Each number is 128 + 24 x the weight over its row's rms, rounded and kept within 0 to 255. Layers, rows and columns count from 0. The size above them is the row's rms in percent of the matrix's.

# layer 3 MLP down (transposed), 1152x192, rms 0.0806, rows 660-663, columns 0-191
size [111  95  93  98]
[[146 101 138 130  83 132 144  95 142 141 133 148 131 157 103 120 129 142 104 111 138 168 131 168 157 119 137 159 112 125 163 139 111 126 111 163 134 101 112 116 121 121 128 101 159 125  85 135 136 125 125 109 141 136 126  90 134 142 143 155 141 125 128 100 160 141 133  87  96  40 170 109 138 120 117 157  92 169 151 106 141 118 140 120 137 105 136 124 108 115 121 158 123 160 125 150  89 137  62 105 129 180 156 144  92 130 129 138 121  79 111 130  93 177 177 145 139 123 148 124 138 152 147 124 116 137  86 159 134 145 164 119 160 133  98 144 144  79 109 160 103 128  93 130 110 105  89 108 110 108 172 113 123 125 148  93 143 103 130  82 149  92 113 147 142 145 152 123 129 110 151 144 106 116  85 119 122 167 149 118 137 105 138 144 102  96 175 137 119 147 116 166]
 [124  94 149  98 146 143 167 141 128  75 188 141 142 143  75 117 114 148 113 143 114  75 120 117 149 138 175 137 122 116 135 124 120  91 143 137 203  96 123 139 133 127 103 126 157 107 120 154 147 134 123 128 141 122 140 138 121 152  98 137 149 122 142 101 128 123 141 147 131 111 155 139  61 109 132 172 106 123 133 111  88  88 128 140 132 166  83 102 150 100 106 143 129 132 153 153 141  99 100  95  86 146 135 117 158 126 139  91  95 133 130  96 110 120 113 117  87 150  91 127 152 143 132 115 145 163 132  83 119 139 150 123 110 116 146 130  86 117 125 118 174  94 104 140 105 132 146 130 133 121 141 131 172 143 129 143 138  77 125 128 115 128 107 171 119 188 138 137  92 119 169 144 114 160 134 155 125 107 152 197 143  96 119 126 108 168 140 132 114 130 130 143]
 [ 98 109 122 114 110 144 112 144 115  62 151 101 142 105 156 110 128 131 122 123 141 130  93  96  88  98 163 112 128 114 148 131 114  92 150 135 133 143 120 139 119 138 138 136 128 167 114 165 144 128 136 158 128 162 126 118 120 150 103 112 160 150 104 164 148 149 115 134 103 136 116 130 127 122 155 134 108 129 121 150 135 158 151 159 117 142 167  76 156 216 129 147 148 155 122 127 133 115 125  99 134 100 128 162 103 122 119 132 136 128 128  83 130 132 163  95 133 134 113  81 122 129 137 123 113 165 129 125 106 128 135 130 127 161 144 132 137 111  96 116 105 161 133 198 130  78 122 139 129 132 141 107 103 111  92  78 122 146 132 141  83 141 121 118  99 118 127 113 126 109 136  78 127 115 217 148 123 139 119 134 161  98 172 121 132 130 133  36 104 119 117 122]
 [133 144 108 116 114 117 140 118 115 115 145 105 156 124 100 107 133 122 121 134 125 132 153 161 129 113 152 135 102 119 145 155 142  78 120 165 142  98 157 165 130 103 166 132 134 118 134  96 143 141 142 171 174 136 129 158 103 118 133 130 148 138 134 152 103 154 139 143 147 162  91 149 100 111 122 105 134 123 118 105 116 144 133  91 190 126 144 107 162  78  75 123 127  91 130 126 111 144 118 131  94 107 121 153 117 121  98 118 176  97 116 100  81 135 139 176 136 119 157  99 171  80 147 157 115 112 138 126 103 140 132 140 103 107 135 130  85 134 140 130 142 160  80  80 170 124 130 139 131 113 156 108  88 142 149 105 153 141 131 135  92 171 144 165 142  97  99 117 167  80 125 135 142 136 143 109 187 138 119 147  92 122  96 151  99 169 100 147 129  83 117 138]]
# layer 3 MLP up, 1152x192, rms 0.0887, rows 661-664, columns 0-191
size [ 98  90 103 113]
[[132 163 118 124 161 124 140 150 139 119 154 140 102 110 149 137 147 103 156 132  77 114  74 127 102 141 125  90  93 156 132 116 102 113 166 140 155 154 146 120  84  93  88 141 110 188 112 155 118 163 138 141 138 124  87 131 110 105 129 127 109 114  95 132 130 169 136  93 189 146 117 123 129  95 100 108 117 126 107 123  52 126 148 113 128 134 101 142  84 136 173 139 152  76 119 118 116 116 148 158  99 106 104 113 154 150 105 130 130 126 141 184 124 121 186 115 113 147 112 120  85  87  94 124 113 129 135 122 134 120 117 160 148 146 102 133 125 101 152 122 127 128 160 127 127 132 167 118 167 135 160 134 121 127 143 162 111 139 145 160 139 116 102 157 109 135 126 111  68 131 127 141  99 134 122 134 117 151  83 137 121 126 150 161 131 121 193 142 130 102 143 108]
 [102 163 115  94 138 137 119 124 129 115  39 141 102 140 118 133  80 115 114 137 123  84 143 122 130 134 119 116  97 151 123  81  88 120 126 150 149 158 106 116 141 146 111 138 117 186  87 118 146 154 114 149 134 125 109 114 117 134 123 195  95 112 140 121 166 149 119 111 153  71 148 107 115 104  97 107 115 133 143  78 100 105 104 104 143 137 108 128 155 148 157 152 137  76 141 157  99 121 140 131 126  97 180 126 151 138 127 134  69 158 148 130 150 133 108 128 112 125 118 130 112 124 134 101 131 134 157 108 136 145  81 112 122 138 140 137  97 144 153 160 110 118 117 153 135 147 155  83 141 157 123 131 173  89 115 120 104 133 114 140 147 117 126 136 165 163 149 117 102 140 128 141 182 138 145 130 155 123 104 185 143  82 147 141 164 146 128 102 141 114 120 102]
 [141 144 116 147 119 177 160 153  85 126 128 128 129 122 169 159 146  95 141 129 152  69 105 135  87 128  88  97 143 144  93 129 125 118 118 128 135 134 120 143  89 101  90 120 113 141 163 118  97 128  76 146  82 132 122 144 119 138 126 166  95 101 132 133 100 138 114 146 135  97 115 116 137 149  84 150 125 122 170 104  99 145 122 123 102 104 157 141  97 144 134 123 119 128 126 148 132 135 145 122 168 108 109 154 126 100 138 142  71 168 137 130 139  86 179 137 146 208 110 154 114 118 112  95  87 154 203 123 122 143 155 119 118 113 118 127 146 120 143 122 146 113 194 132 111 155 158 107 104 119 144 166 147 122 138 177 119 147 124 151 182 111 113 101 107 157 131 118  87 138 161 132 119 142 119 100 130 149 118 137 116 135 111 152 122 154 111 122 137 109 125 126]
 [127 102 150 106 133 123 158 117 127 122 123 118  98 115 114 144  79  94 113 164 134 123 147 123 101  85  96  88 127 119 124 144 135 106 108 114 138 111 105 133 131 155 133 156 133 128 117  76 127 135  74 113  82 122 130 124 124 109 146 142  79  96 134 158 133 142 109 166 139 138 185 129 127 187  97 114 175 113 148  80  86 106  92 133 131  98 158 145 154 127 164 122 138 125 141 149 136 121 143 155 112 111 124 161 112 143 143 128 136 144 118 150  74 121 152  81 116 143 163 161 122 111  99  66  95 167 147 106  84 124 143 133  85 127 102 141 145 140 149 118 120 124 159 149  97 186 128 134 134 121 107 141 155  85 122 132 147 118 145 118 132 119  92 118 115 141 153 129 107 146 185 133 127 157 119 148 139 142 133 149 120 116  73 146 159 123 112 152 184 122 133 117]]